config = dict(
    num_attention_heads=9,
    num_key_value_heads=3,
    head_dim=32,
    vocab_size=2048,
    norm_eps=1e-05,
    rope_fraction=1.0,
    tie_word_embeddings=False,
    parallel_block=False,
    init_std_o=0.0,
    schedule='wsd',
    batch_tokens=[32768, 65536],
    train_tokens=263500000,
    max_steps=5738,
)
Each number is 128 + 24 x the weight over the matrix's rms, rounded and kept within 0 to 255. Layers, rows and columns count from 0.

# layer 4 MLP gate, 512x192, rms 0.097, rows 144-179, columns 0-191
[[ 67 123 125 114 159 157  91  96 113 149 140  87 113 128 121  91 126 119 110  95 177 119 154 115 143  86 114 112  93 158 141  93 126 129 132 124  89 130 148  79 106 147 126 131 101 135 133 139  95 138  92 158 142 134 164 147 116 125 125 117 135 120 109 178 151 114 134 137 139 152 117 133 120 128 120  78 144 127 143 111 107 124 116 162 129  94 102 137 122 142 124  82 163 158 138 156 140 128  73 138 144 141 107 136 150 111 120 147 118 113 112 133  70 100 163 107 136 136 138  96 154 161 119 131 154 153 165 121 124 141 114 133 124  88 153 127 108 131 194 122 112 145 137 123 196 116 153  86  99 136 149 112 138 140 128 145 103 123 152  70 149 124 110  97 149 142  63 128 136 128 122 151 135 138 100 166 132 135  94  71 137 168 156 170 107 153 152 159 140 156 149 112]
 [103 147 154 122 127 107 108 134  99 114 124  71 107 126 103 110 112 141  78  75 144 127 184 111  99 121  91 107 165 106 131 114 102 163 114 136 153 118 103 104 148 136  99 126 126 132 151 146 125 110 143 183 152 132  98 148 132 118 128  93 136 132 162 176 127 146 109 133 147 137  97 149 131 130 103 146 106 111 103  99 155 130 175 142 118 137 115 137 123  90 106 128 173 169 145 141 130 145 172  86  78 179 130 125 108 133 142 125 121 107  90 120 134 110 167 134 112 145 177  70 100 124 132 130 100 145 136 137 132 135 127 118 137 143 131 106 101 114 118 162 117 127  84 118 155 102  95 117 151 127 126 144 113 159 141 104 164 168 137 119  85 115 114 119 129 106 130  97 121 133 153 132 142 151 111 120 132 120 166 123 141 156 167 181  91 133 136 150 114 212 111 132]
 [125 148 132  84 148 139  96 114 153  89 116 157 170 119 111 160  98 153 123 153 155 101 133 145 127  96 103 144 103 148 157 118 122 140 153 107  98 131 119 115 125 131 130 110 142 115 124 115 133 136 133 153 157  94  84 103  86 119 143 174 113 140 134 114 171 126 107  55 128 124  80 101 132 114 126 132 120 123 102  84 110 169 104 168 145  98 187  99 127  96 140 148 145 105 113  96 147 140  99 154 129 163  97 135 134 122 125 113 116 160 113 147 128 125 172 150 154 168 156  91 161 124 131 139 121 111 114  98 109  97 150 101  91 117 145 139 127 149 106 152 133 153 139 120 170  88  96 158 104 145 119 134 149  91 138 118 120 155 173 108 107  95 171 132 103 154 136 141 121 151 101 149 112 117 105  75 100 137 132 148 182 152 131  87  96 138 114 108 162 109 116 114]
 [ 95 119 107 159 154 121  83 135 106 119 135 163 112 126 136 125 118 127 147 146 151  61 126 140 134 141 124 110 148 134 111 107 136 139 135 108 147 128 103 119 130 123 120 115 121  74 162 126 138 125  99 148 152 114 112 137 116 170 123  83 152 176 153 168 119 121 148 107 155 132 149 115 118  99 113 147 102 132 159 154 108 154 148 117 147 111 125  77 142 106 111 171 158 123 175 120 133 111 191 103 120 184 101 122 194 137 154 138 121 124 118 100 125  84 119  84 111 123 103 137 131 112 153 121 136 120 141  93 141 154 119 100 121 126 168 121 175  92 107 189 146 116 118 155 111 120 149 131 154 102 177  96 150 103 115 143 133 150 113 149 140 117 169 101 100 119 124 156 104 110 136 105 121 143 121 132 110 129 136 120 135 103 147 154  94 106 157 138 113 114 113 160]
 [155 132 139 144 149 123 146 152 130 124  96 150  88 101 152 147 137 140 130 152 119 134 118 130 165 149 100 169  92 123  97 129 124 145 155 105 114 123 106 143 106 140 136 116 121  85 126 142 119  85 130 114 125 136 128 103 115 115 128 111 112 190 120 123 101 146 153 126 135 122 154 134 168 122 136 166 125  90 131 142 105 162 115 122 144 121  90 114 132 136 107 137 191 146 123 147 142 130 128 109 130 197  79 122 136  82 114 155 118 145 112 125 108 177 123  92 151 154 130  80 107 143 127 101 119 150 104 107 102  97 157 136 148 126 158 131 168 112  90 108 123 124 152 134 127 128 116 115 132 115 122 108 130 101 176 130 151 140 133 153 129 102 145 183 110 121 138  94 110 102 139 108 137 133  94  79 130 107 118 103 131 128 140 129 121 100 131 107 120 127 125 130]
 [134 121 143 136 138 110  74 107 166 139 136 100 161 110 130 116 157 133 116  98 113 113 120 106  67 132 116  44 158 107 127  72 171 159  86 128 122 120 129 131 141 148 100 105 141 136 138 150 148 187 110 107 134 106 128 111 164 120 127 116 133  76 115 120 123 122 112 108 117 169 128 108 137 151 151 127 107  98  95 140 178 143 131 155  96 106 140 131 145 134 109 139 114 104  92 112 113 144 137 130  91 161 114 112 168  98 113 126 170 127 152 128 124 116  98 167 151 137  91 121 142  98  97  91 134 157 157 112  85 100 173 123  97 143 113 110 120 128 100 137 120 145 117 128 167 138 140 149 113  99 118  98 157 123 109 154 122 117 142 106 111  88 164  87 136  88 122 119 127 118 101 140  82 111  94 125 143  90  96 121  88 139  92 139 115 144 167 124 170 164 134 145]
 [ 94 146 134 125 118 129 123 126 152 127 147 100 129 127 143 160  74 136 116 143 136 108 164 120  72 152 136 140 102  97 116 146 113 109 156 129 103 104 143 125 125 118 153  89 178  82 120 107 121 138 146 144 134 102 115 176 134  84 108 129 113 122 142  93 123 143 138 112 112 139 113 129 141 117 110 161 161 112 131  76 141 109 133  95 123 169 168 132 115 126 130 143 146 152 138 158 129 137 126 115  97 149 122  99  99 143 140 104  96 169  81 138 125 111 131 145 139 126 119 111 136 124 127 109 113 124 118 109 149 128 106 128 109 130 105 136 118 134 130 152 107 168 108 115 102  93 142 131  83 124 128 105 141  93 157 127 118 138 134  84 108 143 146 161 143 142 143 128 157 113 120 138 101  93 122 131 150 170 137 176 135 162 104 146  59 125  96 144 152  99 119 125]
 [154 133 142 137 150 142 126 118 143  91 124 158 129 162 109 101 116 179 110 164 147  99 144 113 120 142 140 113 161 150 125 147 143 164 101 123 119 115 141 150 158 137 146  66 155 101 109 107 138 101 110 106 130 173 148 100 111 136 114 145 103 152 110 115 129 105 141 108 110 141  95 120  92 133 139  89 149 148 124 134 134 116 128 112 107 124 156 144  95 161 160 139 162 103 133  70 117 118 123 159 112 128 108 148 161 133 163 109 128 138 145 108 144 115  91 145 135  87 107 169 143 117 115 151 143 116 146 153 142 124 147  98 128  98 112 139 149 115 154 150  98 121 131 141 132 133 121 149 112 151 140 149 135  99 156  97 113 133  70 133 131 146 128 178 135 122 134 137 116 105 117 108  94  89 145 126 134  97 117 139 140 133 124 134 144 141  83 123 126  97 120 141]
 [142 108 149 119 115 100  96 106 101 133 154  97 139 127 105 177 129 130  94 143 166 122 159 161 114 137 143 126 147 125 146 106 115 150 118 123 152 130 108 149 132 148 108 136 108 108 125  74 139 122 100 160 146 120 110  80 123 129 121 116  89 109 142 144 158 134 155 100 108 115 140 131 105  85  98 153  97 156 112 133 143 135 151 140 134 132 124 134  89  96  98 142 168 129 130 122 169 115 113 132 119 132 144 138 122 112 153  98 122 156 111 121 125 126 120 125 136 155 116 129  95 132 104 185 150 145 120 111  66 117  87 147 123 111 122  95 135 107 106 166  81 128 140 219 154 151 113 117 122 138 146 133 119  78 126 114 125 104 125 119 152 168 153 128 124  87 113  91 120 128 124 146  84 158 145 116  91 188 160 114 157 134 141 147 113 132 124 102 111 138 117 140]
 [156 124 173 118 108 134 113 117 138 178 133 128 129 132  98 104 138 120 114  80 136 103 118 171 111 125 163 137 159 132 107  73 105 124  71 155 138 118  55 124  88 133 142 130  95 121  98 126 104 127 130  97 135 151 106 148 152 139 130 119  94 132 142 111 148 137 129 159 106 148 118 154  93 108 150 151 162 170 110 152 147 149 114 136 105 200 128 100 113 108  88 146 125 127  69  82 134 118 126 116 138 149 106 143 103 117 130 139 131 101 134 120 139 148 162 129 136 117 148  97 122  89 109 119 175 159 120  94 154 116 155 148  77 151 125 122  99 159 125  99 121 118  69 169 169  96 169 104 173 134 127 121 134 106 161 128 126  93 159 128 109 119 143 180 120 154  87 193 120 129 110 121  86 208 125  99 116 140 122 124 104 100 107 121 110 141 117 155 127 143  95 128]
 [146  96 159  97 101 134 127 126 165 131 116 130 136 114 165 139 111  98  94 125 136 122  95 122 129 113 122 169 123 159 112 108 155 124 121 153 132  97 102 158 108 145  96  74 109  74 133 107 119 168 112 153 129 123 168 135 110 185 107 147 131 127 178 140 109  91 113 106 135 150 100 151 191 129 126 113 146 194 125 184 190 106 144  95  93 149 166 104 155 147 103 157 112 116 156 115 126 123 153 159 108 137 104 152 142 146 172 134 123 127 165 133 155 210 127 143 120 130 162 158  84  94  78 187 156 117 149 111 159 107 130 140 141 176 122 169 135 171 143 167  82 110 115 144 132  98 171 151 129 154 142 123 159 161 140 131 136 156  80 115 107 147 155 110 174 149 108 161 124 160 136 156 127  91 109 123  79 128  94  85 151 117 142 105 103 174 105 122 122 108 113 173]
 [116  82 127 141 110 140 102 123 118 118 109 122 179 101  94 158 114 137  82 118 185 104  96 113  77 140 110 134 136 122 134 150 134 146 155  84 190  88 152 144 130 123 138 121 115 119 152 119 134 174 134 134 154 137  97 137  97 185 124 103 115 154 146 165 130 161 135 155  69 101 147  88 131  92  94  94 122 101 111 103 133 157 133 153 126 110  95 135 130 135 102 124 113  76 152 147 105 131 166 126 141 146  77 170 173 113 131 122 128 134  89 141 105 138 140 111 158 129 143 115 150 109 118 143 125 119 136  81  82 111 102 119  91 122 110 167  97 103 117 152 121 157 115  96 144 169  81 145 104 118 134 135 168 117 139 132 111 162 102 155 149 104 117 122  96 119 175 120 166 123 159 155  85 136 175 146 134 109 201 148 154 103 120 135 112 189 152 170 138 102  98 142]
 [131 143 142  70 139 137 102 107 136 166 158 191 154 114 139 126 128 128 159 167 105 105 120 146 135 149 162 149 130 134 167 152 131 125 126 120 137 127 123 106 123 132 102 138 112 131 120 105 118 114 130 140 149 121  92  96 171 106 105 149 127 173 170 115 126 116 109  97 130  85 117 143 121 137  78 160  87 152 124  91 137 148 129 144 166 156 135 146 106 115 134 179 126 136 132  72 108  91 108 145  86 147  81 100 106  95 115 130 145 107 148 134 124 148 114  99 100 131 147 149 115 154 158 151 164 104 110 133 168  81 112 120 112 175 123 148 135 164 108 150 125 150  78 126 127 106 128 108 149 117 131 126 116 131 128 123 127 159 109 134 116 181 137 134 127 122 101 125 142 149 104 131 145  99 143 110 104 123 116 140 188 131 146 121 163 168 101 107  91 142 159 103]
 [104  83 101 121 125 136 161 114 139 140 134 105 121 153 133 137 107 127  60 107 151 141  99  91 114 156  74 119 115 101 113 110 128 117  81 129 123 120 132 123 154 113  97 156 171 135 121 138 146 120 140 145 115 113 108 122 138 101 112 106 126 175 136 142 101 157 129 123 133  85 104 112 114  99 108 142 128  46 163 121 124  75 121 116 149 114 113 165  83  97 114 131 136 132 116 165 144 140 111 101 118 133 130 116 133 156 103 113 119 105 124 156 124 130 144 135 102 119 141 122 129 154 156 112 135 126 130 137 165 129 138 183 141 121 126 152  95 116 132 134 139 105 161 103 155 107 119 166 133 233  96 143 109  90 109 173 122 128 118 130 137 111 181 131 110 153 105 173 184 118  93  96 119 126 168 151 128 158 168 125 142 117 136 118 109 165 146 127 104 108 135 161]
 [ 97 154 108 178 104 110 140 148 115 118 123 155 126 142 116 115 141 136 129 104 148 135 108  97 136 114 133 123 128 109 141 173 139 143  92 106 100 112 106 161 161 125 147 113 142 128 157 150 118 132 123  88 105 104 166 134 118 158 112 132 136 137 120 132 116 134 130 113 133 168 106 143 141 117 138 163  96 108 105 113 136 131 119 129  95 130 148 144 112 107 147 142 133 149 118 129 133 145 146 115 122 137  83 127 146 132 128 104 136 176 126 122 107  95 106 122 144 150  98 123 105 184 147 134 102 135  80  85 154 127 148  94 132 150 143 125 161  70 148 120 121 128 107 101 126 160 117 113 125 125 147 108 120  98 107 133  88 138 105 114 110 153 160 182 151 175 144  95 114 165 123 133  76 134 126  92 134 120 125 143 130 107 177 147 171 132 141 127 109 136  82  97]
 [118 110 124  59 139 137 119 141 118 117 149 145 142  90 144 121 130 143  98 125 143  96 125 165 124 135 136 131 114 109 113 117  96 106 103 106 123  99 102 111 114 123 143 144 112 150 123 166 121  91 111 141 135 130 150 109 119 153  84 127  82 141 160 151 111 155 139 121 129 152 164 103 116 167 151 120 124 137 124  99 100 125 113 144 128 140 153 130 108 112 131  65 133 107 162 124 146 128 151 128  63 136 142 101 151 125  90  97 153 183  94 126  76 109 132 119 156 114 112 111 119 155 123 146 158 105 138  59 110  92  76 111 125 112 157 132 103 121 104 114 115 121 117 149 128 117 124 122 106 153 133 118 109 111 103 128 133 132 137 128 163 127 126 124 124 104 103 113  90 131 129 104 101 119 137 119 152 119 115 114 141 137 118 129 140 141 106  90 129 111  96 128]
 [112 149 172 121 179 131 106 110 135 122 137 141 113 161 142  88  92 164 186 113 131 116 160 134 138  90 149 118 105 129 144 124  94 125 134  81 122  93 127 146 145 146 142 111  93 122 100 132 121 130 127 107 153 102 138 125 100 127 146  97 100 127 117 101 113 125 117 153  98 137 131 168 109 100 134 131 162 135  89 132 146 122 139 143 136 123 107 105  71 138 127  99 139  90 113 107  92 118 124 146 127  88 109 125 144 110 136  90 187 121 165 146 154 130 142 162  92 152 117 118 128 146 136 136 160 103 144 136 115  76 122 152 138 128 134  82 123 130 117 142 122 111  88 151 174  83  86 141 137 146 105 145 140 123 111 130 133 182 108  87 139 111 159 152 117 136 143 143 128 141 105 127 122  97 162 125 166 162 121 118 122 140 112 128 133 157  94 122 151 135 136 200]
 [119 136 157 159 106 144  78 129 124 143 153 124 108 122 160  99 154 138 123 156 119 122 129 116 124 129 133 106 161 107 159 157 156 131 169 137 117 130 128 124 115 144 114 155 144 150 117 135 119 125 112 124 158 107 117 139  95 122  99 103 153 126 152 150 189 181 135 117 116 123 104 162 133 119 104 157 102  93 116 106 151 154 124  80  66 118 173 129 114 123  90 137 163 119 167 105 124 114 149 154 117 138 115  92 153 126 123 134 127 131 129 121  91 144 125  41 102 110 167 111 131 123 146 121  87 152 133 119 129  92  82 119 105 134 126 112 136 120 129 117 121 156 118 101 141  93 130 137 121  98 140 143 144 109 130 122  95 158 123 129 104  97 144 158 153 172 148 105 149 142 172 127  94 108 124 100 109 128 114 163 102 122 139 141  98 127 114 101  99 126 103 120]
 [144 139 136 109 146 125 129 136 150 123 131 128 155 141  97 134 127 110 139 139 142  94 110 120 126 125  93 152 140 141 175 141  61 115 149 110  78 101 101 151  90 146  93 108 165  96 128 147 138 129 129 151 155 101 114 145  94 161 100 130 169 147 133 147 124 136 170 108 111 120  74 180 142  91 106 143 117 140  55 114 150 101 151 106 112 144 140 144 118 111 105 124 185 141 127 121 141 146 135 112  79 148  91 137  87 159 146 163 145  98 102 123 115 116 148 149 164 141 161 138 133 177 155 122 125 126 135 136 109 148 150  99 107 128 108 135 161  93 155  86 132 117 116 131 132 141 119 163 173 100 131 135  98 137 132  81  78 134 147 123 114  89 177 144 136 152 126 147 131 115 117 164 101 119 127  96 150 111 138 125 127 113 125 108 130 115  97 153 128 130 115 136]
 [ 97 106 103 121 130 140  94 125 143 140 105  79 125  91 142 143 126 135 141 127 137  62 161 120 122 124 100 116 107 149 130  88 137 101  82 164 102  94 128 121 117 143 117 151 116  92 143 158 108 144  77 120 116 149  92 131  70 139 103 125 114 106 138 140 146 118 164 115 140  85 127 146 126  92 158 107 110 130 131 115 127 109 150 122  91 155 152 123 116 104  96 153 124 120 130 114 110  84 125 125 125 173 125 163 138 135 133 143 134 136 180 125  99 145 115 139 122 107 118 124 128 114 136 142 154 154 149 115  90 111 169 143 145 114 135 129 143 134 108 136 137 122 109 119 149 171 111 115 145 102 209 152 151 144 102 156 122 167 105 145 129 108 163 133 107 119  98 167 121 125 175 128 116 151 168  77 145 107 135 121 130 114 151 121 102 135 144 125 120 143 108 153]
 [122 115 125  97 105 144 104  91  92 127 124 150 155 128 145 170 109 183 147 154 135  83 170 160 110 122  99 146 122 124 149  68 119 114 105 134 140  97 131 161 115 123 155  98 132 128 137 121 101 108 186 177 108 123 140 123 138 117 114 140 107 127 159 110 142  91 151 131 125 114 106 146 125 128 110 109 138 167 127 107 156 166 133 175 141 136 133 114 115 157  83 138 146 125 158 123 182  95 150 125  99 139 114  97 120 147 110 121 133 157 109 128  91 105 143 151 129 102 140 118 138 135 149 161 118 181 128 100 186 140 171 170 137 150 126 117 117 119 130 182 108 102  89 145 131 139 143 136 119 162 121 145 150 127 108  75 132  77 113 155 128 172 126 130 135 167 130 148 154 143 127 151 131 134 133 151 120 123 116 137 128 136 104 120 128 133 147 134 122 127 149 162]
 [125 128 132 130 146 150  99 119 111 104 135 185 111 101 108 129 107 138 109 112 155 113 140  96 136 138 109 127 115 129 168 155 110 136 137 135  93  83 148 117 110 126 115 125 183 128 168 139 112  73 150 172 138 134  87 132  81 117 108 135 114 127 144 131 148 119 132  82 103 116  92 157 124 132  66 121 115 135  91 142  98 158 103  94 115 104 109 165 174 135 107 129 144 130 109  96 151 144 136  98 123 149 103 117  90 110 132 164 138 114 147 156 131 106 156 103 128 127 162 109 125 152 131 104 100 118 138 136 152 106 108 142 137 140 109 132 176 103  87 147 169 132 143 138 121 113 121 128 145 145 108 135 119 100  99 145 158  99 126 122  94 128 135 123 105 152 154 112 145 115 125 126 123 176 113 120  93 149 135 158 157 133 142 100  80  93 122 124 121 129 142 144]
 [129 139 152 113 118 128 110 144 126 118 117  98 149 135  74 142 125  85 149 138  86 148 111 115 110 152 131 122 118 120 146 115 137 135 120 107 153  97 132 138 129 126 104 121 114  86 125 117 156 172 125 112 114  91 127 179 156 156 140 115 146 116 154 131 133 142 144 122  93 160  87 147  86 150 166 168 107 161 131 149 178 137 174 141  90 129 131 102 109 104 128 152 133 147 133 167 138 147 170  61  91 148 133 147 129 149 113 153 140 112 131  79 127 126 134 179 108 104 169  92 129 145 114 187 166 114 121 134 146 103 121 138 155 116 103 145 133 190 137 159 127 105 100 156 116 139 116 100 129 130 155 156 124 131 136 165 154 163 156 153  99 138 148 117 125 160 173 148 112 138  92 113 139 161 168 158 129 137 112 159 136 132 134 129 131 168 141 136 120  81 128 176]
 [104 128  86 122 126 137 145 161 109  97 146 152 176 129 201 153 139 114 123 139 119  97 100 131 124 118 137 115  86 131 138 118 147 147 107 116 152 106 130 139 186 125 149  94 159 188 143 101 132 120 109 100 144 121  90 116 102 175 128 115 112 153  94 142 175 160 133  97 140  96 103 162 130  96 108 150  67  96 118 147 134 153 162 159 112 187 130 115 121 137 141 143 133  99  85 125 160  97 147 135 102 141 108 134 170 160  97 155 168  99 139 130 127 118 123 112  83 172 135  88 170 140 122 127  90 103 129  90 139  76 132 122 123 126  93 126 122 102 128  92  86 118 108  94 159 165 131 122 109 123 140  69 158 151 123 145 139 153 183 128 148 142 123 151 121 109 137 156 104 127 128 127  94 101  88 102 145 121 116 123 106 133 112  85 155  85 142 169 117 172 104 141]
 [133 112 169 124 129 119 151  70  92 130 102 141 104 133 128 158 130 111 126 125 114 148  68 144 171 168 100 130 121 127 119 123  56 155 116 128 132 103 148 120 142 150 114 138 120 117 144 134 114  96 125 154 150 154 115 126 124 126 121 140  86 152 133 150 124 159 161 133  77 171 108 122 131 123 136 111 151  84 132 124 123 133 134 106 132 107  83 126 134 151 184  86 121 118 174 155 149 159 149 102 112 151  95 124 172 136 115 123 133 128 104 128 135 110 156  82 127 135 130 114 120 107 128 103 152 108  94  38 131 120  98 143 112 157 119 118 172 121 102 121 112 105 100 188 155 107 142 108  94 117 142 119  99 138 126 123 125 133 118 152 157 142 152 150 128 119 141 111 153 111 111 115 164 122 128  81 114 146 144 145 112 168 136 153  93 146 132 134 171 138 130 128]
 [ 90 124 140 146 111 137 133 121 140 129 120 167 114 101 129 110 129 109 138 134 138 141  86 125 143 136 148 110 139 108 109 152 138 134 113  92 129 125  96 127 137 115 146 112 142 130 145 130 142 150 151  84 157  87 114 165 133 150 164 148 169 189 139 109 102 146 152 129 150 154 154  96 145 114 143 149  83 149 156 147 134  85 151 128 124 132 152 106 151 112 140 104 120 152  87 135 120 101 158  85 137 137 107 108 137 133  88 102 129 149 129 139 115 137 138 163 151 147 155 134 135 145 101 149 128 109 122 103 118 146  99 138 102 155 119 136 145 107 113 120  83  85 107 149 146 138  72 109 157 121  81 121 135 153 110 111 165 136 116 106  76  91 151 117 131 146 162 165 145 146 165 122 134 104 159 181 133 120 116 136 113 128 134 157  98 120 134 158 123 122 163 132]
 [ 63 119 158  91  74 123 176 129  71 100 122 157 128  82 126 122 136 127 114 104 155 177 132 144 134 132  96 118  95  83 168 139 137 132 145 109 113 145 116  92 113 127 174 100 130  86 156  85  89 158 116 126 115 140 145  65 143 137 136 168 133 135 146 145 128 103 133 119 124 119  98 101 122 101 136 109 104 138 117 122 108 152  87 172 137  76 118 103 174 139 119 134 108 112 108 151 100 180 140 137 127 134 116 113 135 107  91 129 166 136 104 130 135 149 105 168 151 182 136 138 118 187 162 112 155 131 174 126 138 132 106 113 107 119 125  81 147 101 110 104 100 160 140 158 133 150 171 128 114 132 130 146  84 122 142 105 106 113 177 115 162 109 116 122 109 160 134 131 151 156 126  74 120 101 144 111 128 155 101 126 113 115  91 126 138 148 133 136 138 119 155 115]
 [140 104 139 151 133  99 142 126 163 169 148 117 146 102 140 127  77 145 101 103 141 135 147 136 133 106 115 149 141 145 141 119 131 154  77  98 167 109 152 136 149 124 124 118  97 146  98 161 108  88 134 146 127 161 124 114 144 135 132 116 134 188 140 132 147 163 168 144 122  94 169 116 177 106 162 146 116 136 133  98 110 130 150 127 108 106  99 123 141 201 126 134 127 107 109 142 110 154 109 133 103 123 124 118 106 145  96 108 129 141 119 138 104 119 167 140 139 106 146 139  92 120 129 118  86 107 105  97 125 167 134 121 154 195 131 108  86 142 124 118 145 125 141 147 148 119 104 155 140 111 103 139 102 112 135  94 109  90 105 147 115 116 134 142 114 155  91 162 127 117 128 117 133 116 168 140 124 202 136 195 154 103  92 124 133 139 132  93 127 123 153 134]
 [102  99 157 110 132 114 109 144 112 129  93 112 111 108 103 119 101 124 161  93 148 118 145  63 121 121  95 151 151 100 123 107  60 122 139 100 137 131 145 109 123 147 103 132 117  98 131 147 142 138 113 116 142 132 124 139 123 138 123 100 142 150 140 134 132 138 129 109 160 136 117 121 162 139  93 132 132 118 130 129 170 160 151 143 125 126 155 144 142 157  92 130 151 152 140 135 118 115  87 100  76 193 121 135 145 127 156 125 130 137  80 109  97 155 158 136  90 130 165 122 132 121 126 138 125 143 112 101 105 160 149 146  90  99 108  83 106 142 118 148  89 133 105 114 140 130 146 110 137  87 135 109 159 140 132  72 127 140 140 124 140  92 147 129 121 178 138 110 140 153 106 129 145 100 138 135 100 108 114 132 125 149 139 157 129 136 171 146 114 125 135 105]
 [162 126 141 114 146 127 150 137 137 135 152 143  82 137 122 103 125 121 155 130 137 144 131 143 116 153 127 128 101 112 130 115 124 133 123 115 146 137 124 119 109 141 126 124  98 113 156 119  93 120 132 119 150 145 169 125 144 112 153 154 117 139 160 104 137 123 127 135 147 132 190 137 116  85 118 139 117 132 132 128 131 140 170 139 135 106  92  74  73  90 131 101 123 123 117 106 117 126 144 166 129 117 116 130 112 136 157 104  87 176 127 152 143 144 104 105 125 144 109 129 135 121 113 109 131 161 100 114 159  97 132  72 130 133  97 115 108  93 156  98 104 184 103 152 167 148 148 147 116 170 148 109 133 120 146 102  84 120 177 124 120 134 167 157 115  93 153 114 104 150 133 129 133  73 140 131  49 127 149  90 155 135 145 149  85 155 130 118 121 126 123 157]
 [147 114 117 129 136 139 121 164 129 152 135 104  95 134 120 133  79 186 140 117 173 107 120 118 127 122 145 114 122 103 158 119 108 113 132 149 141 118 118 115 161 113 143 103 116 127 161 143 126 103 109 140 129 180 143 110 120 103 100 125 154 203 120 165 172 135 141  91 133  80 131 143 141 117 120 117 104  73 159  91 126 135 141 113 107  74 131 131 106 131 113 132 131 104 100 104 116 103 124 131 114 135  90 130 149 141 138 139 145 151  84 117 127  91 138 111 108 134 147 130 100 183 121 114 112 105  88 149 115 123 120 174 141 127 174 120 131 150 105 177 104  64 159 124 144 128 141 146 140 167 126 148 118 118 135 100 118 143 171 118 126 109 141 148 108 120 182 144 133 129 142 122 132 101 128  90 119 131 160 123 159 140 106 120 111 120 134 173 101 114 125 130]
 [ 98 145 154 138 118  93 138  92 164 152 147 123 178 161  82 118 145 116 157  99 138 132 116  88 106 129 163 134 114 122 141 111 135 128  77 101 117 100 180 159 117 136 130 101 127 112 121 116 154 101  93  95 135 121 103 109 110 199 146 187 119 133 108 107 151 103 155  83 135 125 123 115 146 127 140  81  71 130 176 101 122 116 148 172 105  80 117  97  93  95 129 111 136 102 136 106  78 120 113 115  63 148 121 123 103 110 138 116 165 118 121 124 119 146 144 166 164 155 104 148 154 113 109 149 144  72 138 133 106  69 136 177  95 108 107 109 117 127 126 134  62  87  98 181 134 176 121  75 121 165 118 140 164 131 152 122 167 176  89 140 109 115 163  88 114 128 133 152 147 158 117 170 102 147 125 109 147 168 104 164 146 160 190 109 120 175 163 150 129 130 169 136]
 [128 164 144  96 124 171  71 108 121 162 131 112 150  88 128  95 137 125 129 148 127 106 140 125 108 147 119 108  72 123 155 106 130 142 126  72 170 116 135 128 148 134 106 111 125 109 137 101 104  85  83 168 118 106 109 142 143 144 134 111 146 102 119 118 124 101 123 140 127 126 101 146 155 128 128 178 149 121  80  83 150 124 171 139 141 161 142 120 120 135 117 139 136 120 132  96 122  80 130 169 112 177  75 108 137  98 111 157 112 126 128 162 156  90  97 120 134 107 127 111  93 105 131 113 118 149 202  73 157  92 138 152 103 152  89 152 135 125  80 166 140 173 114 131 131 135 134  78 154 128 171 154 120 122 136 162 164 161 110 115 108 107 148  93 109 203  56 110 136 137 109 115 112 108 119  48 139 121 177 123 132 125 141 137 157 155 176 146 143  99 140 131]
 [ 86 149 160 110 151 132 144 157 125 155 133 134 156 135 124 141 132 134 138 105 123 153 121 128 147 126 134 133 107  92 101 124 137 143 127  96 152 125 113 101 126 118 144 181 107 105 157 128 138 124 163 135 160 122  99 128 137 136 135 152 141 157 162 150 145 154 138 125 158 117 146 113  96 138 133 143 155 145 143 100 112 173 164 100 150 134 137 132 147  81 145 179 157 106 169 120 178  99 156 148  97 155 138 154 133 136  78 132 108 107 111 144  99 109 117 153  88 148 129  82 155 153  99 175  77 126 113  99 114 108 162 112 108 139 155 126 125  92  95 145  72 120 126 167 165 111 120  85 135 178 146 132 116  77 123 120 141 123 159 118 118 136 198 143 136 135 133 102 120 132 109 133 128 148 154 143 158  86 135 187 127 175 137 108 138 166 179 132 112 124 106 130]
 [122 137 129 102 167 157  94 113 140 175 163 110 125 110 102 108 144 121 156 150 130 135  98 126 114 159 140 128 185 140 143 140 125 126 188 125 126 126 130 141 149 154  93 136 116 118 137 113 106 158 121 114 119 117  94 154 133 155 147 108 122 124 146 143 134  99 138 139 113 126 117 151 168 114 104  99 128 106 105 120 117 106  99  78 132 120 116 123 155 142 116 126 147 134 127 137  94 128 113 132 133 137 107 129 125 150 148 156 123 117 168 140 164 118 136 110 144 151 131 133 106 128 144 114 127 144 117  97 102 125 142 135 142 128 144 122 122 120  94 171  93 149 104 142 167  80 108 110  94 115 128 147 143  92 106 128 169 155 169  96 127 141 116 119 112 164 141 113 134 143 171 114 164 100  88 124 102 129 110 119 162  99 162 102 123 141 130 140 121 101 144  93]
 [153 126 119 109  99 108 128  81 110  63 132 128 132 117 107 161 104 107 112 103  99 162 159  94 160  79 120 170 141 131 142  95 112 123 154 101 132  99 140 112 148 123 130 156 125 119 129 131 177  93 150 107 125 146 142 124  96 103 136 137 116 144 113 134 133 115 130  88 139 125 139 136 126  89 145 111 103 155 133 110 176 101 152 156  97 134 119 130 107 123  88 117 152 135 117 134 131  93 122 116 105 134 157 106 147 185 106 126 141 170  89 112 121 133 145 137 147 114 127 115 125 109 123 119 117 109 117  95 117 113  78 150 120 103 144 158  82  73 129 156 116  89 125 153 156 128 119 151 170 133 117  96  86 137 144 149 132 146 123 165 145 159 154  95  79 115 124 159 115 144 148  94 120 138 140 148  68 171 103 128  99 167 125 117 153 156 134 116 101 137 123 101]]